Weights of a small GPT-style language model, trained from scratch on English Wikipedia: untied embeddings, 7062 steps.
Each number is 128 + 32 x the weight over the matrix's rms, rounded and kept within 0 to 255. Layers, rows and columns count from 0. Numbers have three digits each.

# layer 6 MLP up, 512x128, rms 0.23, rows 290-339, columns 64-127
167103142102118146140097102137188153162098106137090077074152125165146189088052143147168222137134096148125098120162132077122121126118177192206109127171122125165125147119137138131109097107116186
162091158091084111104108128114109150179164102144100128138111096179187075114169124136084213049158156132144097148122048174096099109103105145182159132113152214079114149161106094143149122183148121
127126131129125123131128129123122132126126132129128123125128128126124130132128127122127124123125127128132127128128124124129130129131125130133123123131131133129130129125130128127134127131127130
097163130093138106101114108128076150115158132121132104149117100117159121121096159111151137147105142135121156109112123101158174096107130147159132143153137122119111122086178145123110100136206163
197095148177152114118167110101173157190106140118119104201109179164165119118080154154103122139145094151155109111179092127093169160140152147113217061083152150089076172102061120148179154164066126
110109165094112079172125149133144176180101122105067158162159138170126186105121173149096184080090115095148182154109107125165132107117102168050075143111080181072125151133093143117167205159155091
129128130130132133130126130130124127132130127124127129128133129129120122125122121127123128132117128131136123128134133127131129128128135125128127127123123123124131130125130128127129125133131123
106143128090093135105109154145165128142104066161063118124103174211144046131103129120153126058129085115074156127146162051064150150065091141185131197088194144128168153143126193178201180170140110
095163129109129096070158133097085156139080172107195147079096095150084109086075153148182097164081105203122201138176150150159131127122117119164152159133110121185066115084105069056182181181123174
127120122119133132121135107100105123166124115130146100128127125161136139110148134108147150128106123130098115145113119126117114153143133118109138093107135149114141119134124141120124159117161131
077091130155085069125193122165200145095114150036132110094124119192079143111168075110160145065126118147162103127144134140131114108160106156122118119103099152136128166087109132167116141120139148
095103112105138162110152207123081045133143114162085107117200103154155135116158150151117166206183146174103052133145140178179111077159118137154173167126159120137106130139166107142131123097103173
139123148116137179207126123044012113074096079172059174175130083114067120115077173176095207162143179118081168155181123097148050120138163160071114208135206095133124106144095081155095131117137037
101177118147120133142082209088083121118132139117104109125083085115151154127128116132111154141108114117130129128143136089101159121146089101116154150081172128159119153138075103118130071168126187
158153095100141141157142104119130078153111105093146104093124125167128123143123083152116148107138132140159110123089172161147097157072146090152120165080117182048098129147142095151117118107087157
150117135129145184072174144164152090223097219101088083088171130116182154103073125176074146110151092132126068150158180148175080168159062132170101091141129148136062172170152130143125195100094043
154114134173178061157156089154121112142126120122165133191081178174208140134135122131205107131191162104189176133155074135102211084142161139140126120097182055108057092180078108046076129137135131
085071123090129086129175098140140125093095157162144146102123068162158076120110164167093111131167173205122108123193125132205202090166129173128163089080102150087174125151126126097130106154116070
124135155147113119108114139122105161116112114114130117139102128124123123108142131129139133125134150120138113156137114115121136114132137121129124120123126129138145113135113086104124121110116149
156104132126138144142131129129138090130109110113146135136142160149113118172094089128081121112150132107130128120126154109104139121129142103158146122103117128125133099134119143133134135133103115
167145094077115104094111107091230165118137122149089143153106109202136091145178075144101114145222131117130225170131081150113113075073154118165145130145133117095079136154131123139185147193120077
151134170111153178184110119101104169069091154090171129195097144181129134127127165145133161133175126165113069136144108090156156107141137203097142141112119143145193197107116105127102108192255116
141132105063153158036133119132116132103165159107116127156129104089102123157203091122158136109083166123107182133154189094095083147125172139108145104064103165181095125122159098141119175143109108
115140129143123123095155110090142206144079124135100097140137095078095145149092027150147146200090094217054164089144083111070108172107090111103095187119144129126178117186099095175075142090079178
169111131104109124152131099114143120144096177136223115078098121168152111086120158090087115137109104124180095140081109113179145126140120142084107102099137123132145091141110096156143127183105131
082074126130123092153131091132126122081106114176089039163068071160011094164159133187114176164111156107160194121135138146125149183104063154159173195083150092163165133136101209182100146088119164
136167095113139153155147078129154108115145096116158142144147133140145097100052156183108127087154142102134102121095123113179134168152155127184110149159155117117125158148099106150140116094103163
129132131132135143105122139122119141132136134138111132116123129123121124134125118138131138130135122144136117130130139120127130123135131137130125138129129121124122118135135126144136122141127116
058170114111116132159101132091108112162067111121086161124151104184106164146167117139144158087103194135064127111126082176138159186124099136151218139101163141182148131121129087139030110157151152
099136132110134133134128140115124119145091144154128139168075096157119164124079113130133107110143110074118128123208130112119148175107158082120127105147144136092100160140076122131159120097105138
154115100088110127100097121154112097133146156136112098090138140142123155117154169088101102133089125107135140139112162141156108126092138136078100105140091149131158092134086100131151117126065130
130154123134120118156136130119112131146134121145120119107141124141137125128127110142125110127118127147109129119123145093134121114143146145132126126129144110116128120137151132150137129130143107
139121146140170122173118116123141121152085129135117110128122080156064137146124139128066173144115153199102066191116163160119136061111077136102130134119163151138108105082159174150171112110155121
189084122141133099144144123121153125095107132122142140152076178089144090174113100117133126071060173076114113163141179164084101205099136096158115150095144036154110135198186135114127192080159187
129116162143102085060142140127112126180110126189123111157066121159122067123179115192160151146168081105099148070179139149099129131094127135109107156126158153117107100154082095139200039164118129
114092137197106181156124161143067147162167126124149134128147071200083169069116110077153122129061122170123127126147083166094085160136126142091124097064096094138119136153117083202123123118129107
115134101096143033124086140115167020117139078162149092176093148102114066178105202133188130112108155206154190141152154042178122100108106156150176068082216165139148104095097098145179146128127141
098082116180074116127097152075080132183153141115089137157172152191144106150092183155181165145103152131117134135075136080115112177101127142123118130098159115161170102127190109113096142145110067
082081101135097167142117146122156143148143131153160121153135138110104130136188130135047138150075095160149134166121110043139136151074133129169132129102135111137131097165150053147104103089131089
163129098122169156180148135101157108130178141143092099161097104151114130085206153120102137120165130176191129134132054134165133099138176138106092166110101110116139092116118121097139105123189107
158171152088140157174181065116144123125120104074071133137123105092101149110137167141210190145198179148154173185154007138145132136102185119156119092128139073062097091127102103167054083081087160
155184159086191137139152086060135094181088045076156165140139094049120143134160137103113121109165102059153160165108130118076106156154102083104157167109122066167101110162098084133108180228165137
048126069173149217141144146166104141132143172150120111115089162152078084131100148123175128171083153124091141147123192108115120122111079123117139124097157141196117163169170088144086151174077082
119091143118086097110125090131159080200101137147163114143107124121181120168094102126114128135126116172114039092164136099131100114098134127120147130096157181084151144120120135119115115099202199
088205124097084174126133116072086166144056160228173150088119102065120140153126152071068151124169102154100109077170096148096128180087166112130187175165122139094152128165127122129073136179163094
128111087110112164167134155088091165144120128086189168148180127122127143126101091105144163164149149109125142119150121141160193128065073109136137078160210170151132133148179137104153136122130076
050058060109176067135153135112128087104178068093160137149125144140103082134179084107149180154145092185125126181055103161200181123080136100136124109104166151119143165153125162088143086129113147
147111122100187158129104124136126137100112137131138195111118142133125116106194137116165118112175163131145179125161120171104115188112108154095132136144108085182120168148111139102147146155065111
122128122142142108105199150107141131162121134079103067170138093143121099126097194129048152138182150118155146147164122124072120118156110062144152088106097160115143092092111113143129128131132128
130148121148187107165179088141111091111107131098058090132113128116160102116140183067094106102168151084155121186166185130224141140083131139102164116095118102065154117100141117158149082149123155
# layer 6 MLP down (transposed), 512x128, rms 0.119, rows 290-339, columns 64-127
117108126115085150098108119138144125120151163162123157152075163157125140104112158143087207161149135105105070142088135135100104094152132148141077143157089138162065170184158163136145101112090097
109095095105100175155119082092070083109121101086058121103133105176130252035202201178135149085067126136115139086114151157064154183134141127109103107141034166134210163161092175197088075130114098
124123127127124127129129126125126133126129126128129121123132131128124123126133129131128126133128126126125126128127129128129131134131126129130123122124123135126122127124128132127125132135130129
142143112154150127105162156119116112112140112137132093125084115126087150130111130158130098153114144065193061137117119156100127109118135114152155105151150128096120042118128144104101122154066142
195104194179102067105129086199109119057117143041061100085110145104167168156052119153121065115141075201109159141106107058108218131176172138168118139113142075151081172154107120177176130158162085
144082107085108096139125130114117118169164140116104255138131076098122139166145119110111136115116151095107182120140114132120076186149125136078050126085109187122076122083106167110177149140123093
128132133128127132128129132128128124132127130123126128134125124132127125128123130124129129127124126130128126127135127127130125133126126130124128132125126125126135123130130126129131130126122124
122210098059098119113132177135164158074105158109101105118148152141150093132110044152159078077144170092113126137100178095142089104070132099126142164051117135071120152138145145107170199193149118
184056121126175177166082121121143136179206079094149056164134108065144113158107102119074162142167239116123011136078065111126113136061123136096095076108118183127157163154197199166082140135210118
088119132111136157142146107124109130127099128120146136149121149116143151109127144126134125155119098131131148170117135129149124105110155125112102139118103122125140118165130143128170161141124151
075098085199112140095128084141139162170135131153100154115131116123091155067176147095210177136152128146180110147110160127129157069110104129086116132129125118158125105108151125072132173126137083
151094133166115145071156186178125141117155143137119082116188165109080137161107091171103172137157090173121069080079182139076170136192078079138068156158110136145065094119173169214185113096142100
135105101153097083131135127122077067060134036124127138140195084140153146142155178176151044131140136114140140176156068145157073130161175091096145150125089105138108114088104130082164144147184110
139138183110145095147174107126182136149116128147132103151147179156178093132131125183168131149129118090129086093109134153156055177088170144102072158147131119156183121126122131099170093096103135
140135040139122154122100088151128095176125091138163108127115104104148106073087137082195123086102158150112128121116151162179134174118188130122163126128090124141162186171105117130155112124101137
084172162107127172123113156155126113193152173083138183101173105150150076149073155122137142095108074121160107105175087128106164097116092099181086124133193156221035055157088164106101220177120128
165087071141132151112185171136182172146083172095199150094151153144119206078121151102093198147145103142084158184145116087117131047191131153116088153104179079109081106113106105199112009110159111
104130181123150134130122205128137120109147090164138131077127109157122124129108135085073159197147096052103063106143137084143193073166153102151070093209148110113090130125172122148097103091119129
127116110100136128137118129127137126124133119140107134130137120144149123123120127113136129150143133107144121136124110121121166117132134122139118137115123125120095147152135106136132124150136151
166136129116134133100149094123119139139104149143142108099132126135111125177090106132160148132117122153127168132121135114104127137125116143104137123138119104103147104155142105134144094125131147
127138142086116127158142111136205149141091131136169141146154146180143087111058171159193108134116153127179171139149087168148124055091119116094107096128115161102107133097117156141157145134143146
121123084219180141165127123189112152074131039099133112149131133131141091114132202173120228095097160106177117066050161139165186066117161126115036163160183095097099039176093117065139148103143150
092126128069091201087115139138133185115110094136108112116104159122139025167141120113148116114141168134155109107097148050113128123130156151116126152121150127126121081104110133174131141106183108
121102093134181146163190041117145124090173055181125072122084076118152157135114112143085037198067150160068139124045101121065193154128156100182142186157124155105110138188139126036146158097095143
121165134100117167117133148143115115162127087108053065171133154127150178146102157168089094112151099110102181079188175168139111139081101123164124150122094145060173100130145132116110158108166136
136121152118111159148063105087198119067109093111178058138131040090066104151129149137160168079143128069070210165159094097148145159106138193103087112097154136121161155157125205160140145178109107
154074144102109095152129078123087127180143128121182101075154122110117098164083147112130099191096121153181166136134089145105117155097141124126114139197132107152115121139103107089100107114203150
122129131136130125114126130125114139127129126127122123129119128131126111132116125121127145122130127134126124131137124119122131130115141130126132126134116125130130128135125125134118116131141128
096146099147115133102115133136120106055080098112043106158130191132144152181118117150147113045161171158139108090118080164151103092127062139137175106122162109117097153107104116136139164123104181
115149129158119147095140104090139128161160107145145133101136147148141125135126074125154090165134112215124092109177178155127038179128103085130090106172105094151130123154137151043128081129134145
130101111144146111125156124109166202110112136110083091077147187145100171107132118101067123091129100123111105183139159113143161128112131100102094101140123089079129108169088177122145169120157130
116114137107149121082111131116133134142122145131120135145123116145124131144096143131134138130137130142134108132124137128125109135117130119112130128121129122134142137132119117138104106134119123
139124056093118126167171101113138099096134125128090113171122143122143170151133109162119082140133122201102069105130170172083084153128122081161114135149152089180116116105149111137074183132105165
160140193072052189145139140190118138135087091159097119147158151112121115113124108151127121074104092132102175046176135128105141096139124230106108173144128095106103144133120121207141160085138193
116127123111140194150123067113109080044220126147174145172127184097121153094064185140146097179039094150203000169115126156158156124158176155079106135119114091121125143062168157176102169114125137
083132186128132134211140082184056111140140103106159153139149116154144118125102125146136086107131150093141102135130057139069149109105122219151090155110147121081154134156138124160091144110085098
128152136072184081164137157141103154122127168167157118166056155064148144123049087165140175069137115138122157121088111146115120166201076123069137131034107131163112102124189195117150179055026083
149090111141096115135088144123097156149172080105163127174153138144116104098156144090144121158098182133126112111134101111174192154122101100108146164125079106128115102143185100102150115191174110
185091127138085076131106184068191140152169083144076134143116119153145146104185146175121112124135137136156116097150108103142110097110108150160099151146147080165149152133163126065129129094117114
128121114118112140087138163116143070130131073144163134137116151176152142113149076089136142152100101227120156142203154083100111143138153081101120175102139108084142165081078120138157136186154095
111187108166123141168108117088124134140121078153109084192166162076108062092135143108183089162135149134140189119126116142151134127110120111139159123119134141100129058137087182176063116162129112
125188154139143087135077112155151188097069132120104112167104143096123125125140127130166130142189178144166094112132172184115096096103082117107168114177154165136095105140108109096115099129143131
098109148107153158141169098220154160122133141138139145101110175084113150045078131114173143119156155130114127071067149124056119125172142140094122102162153153129142087111110079100156116108127112
120121192164146122097117132080156091106143093102106176112130121147175136111194128157108140117144180102136091171112063117123126078114084167125131151134122094146120151095154112118141172127101130
142208111073119147117120094119109133103159135151173187055122106107100103076147075097130135075091123117100100126196121153147139163182208162117095128223107152131103122140140151130086089152147055
143129040166148200169120170052173161123165142100107147103153084110150156144106131100104142115149123126097168100126073044097108108140074103139116107132161166104139176155152160140132079099137059
119099126103193139097167079090106130086180072140132090067097123110136106176073119162078135130116072099081208098116125111094205118114130091111085093146145135055134137120152199157133115165121158
142117185131115158176138140116140166184098041127078131137165207112168187138168093125109080134116158162102111119108192088159059124178116204131145113128080045165116111112178192144111159134100127
133149113095096155087127158089140104160136117117078182147106101138120139137143175116070171113180154096076131197136166120131176139114144128110105188125112117174148160097169187142129121068146088
114085133180183137095135074167110149149140156115143134099082127096136129136121102069088055120203158135147062096121153108131150076118159105127135080145122107155181095208143155076129121114143210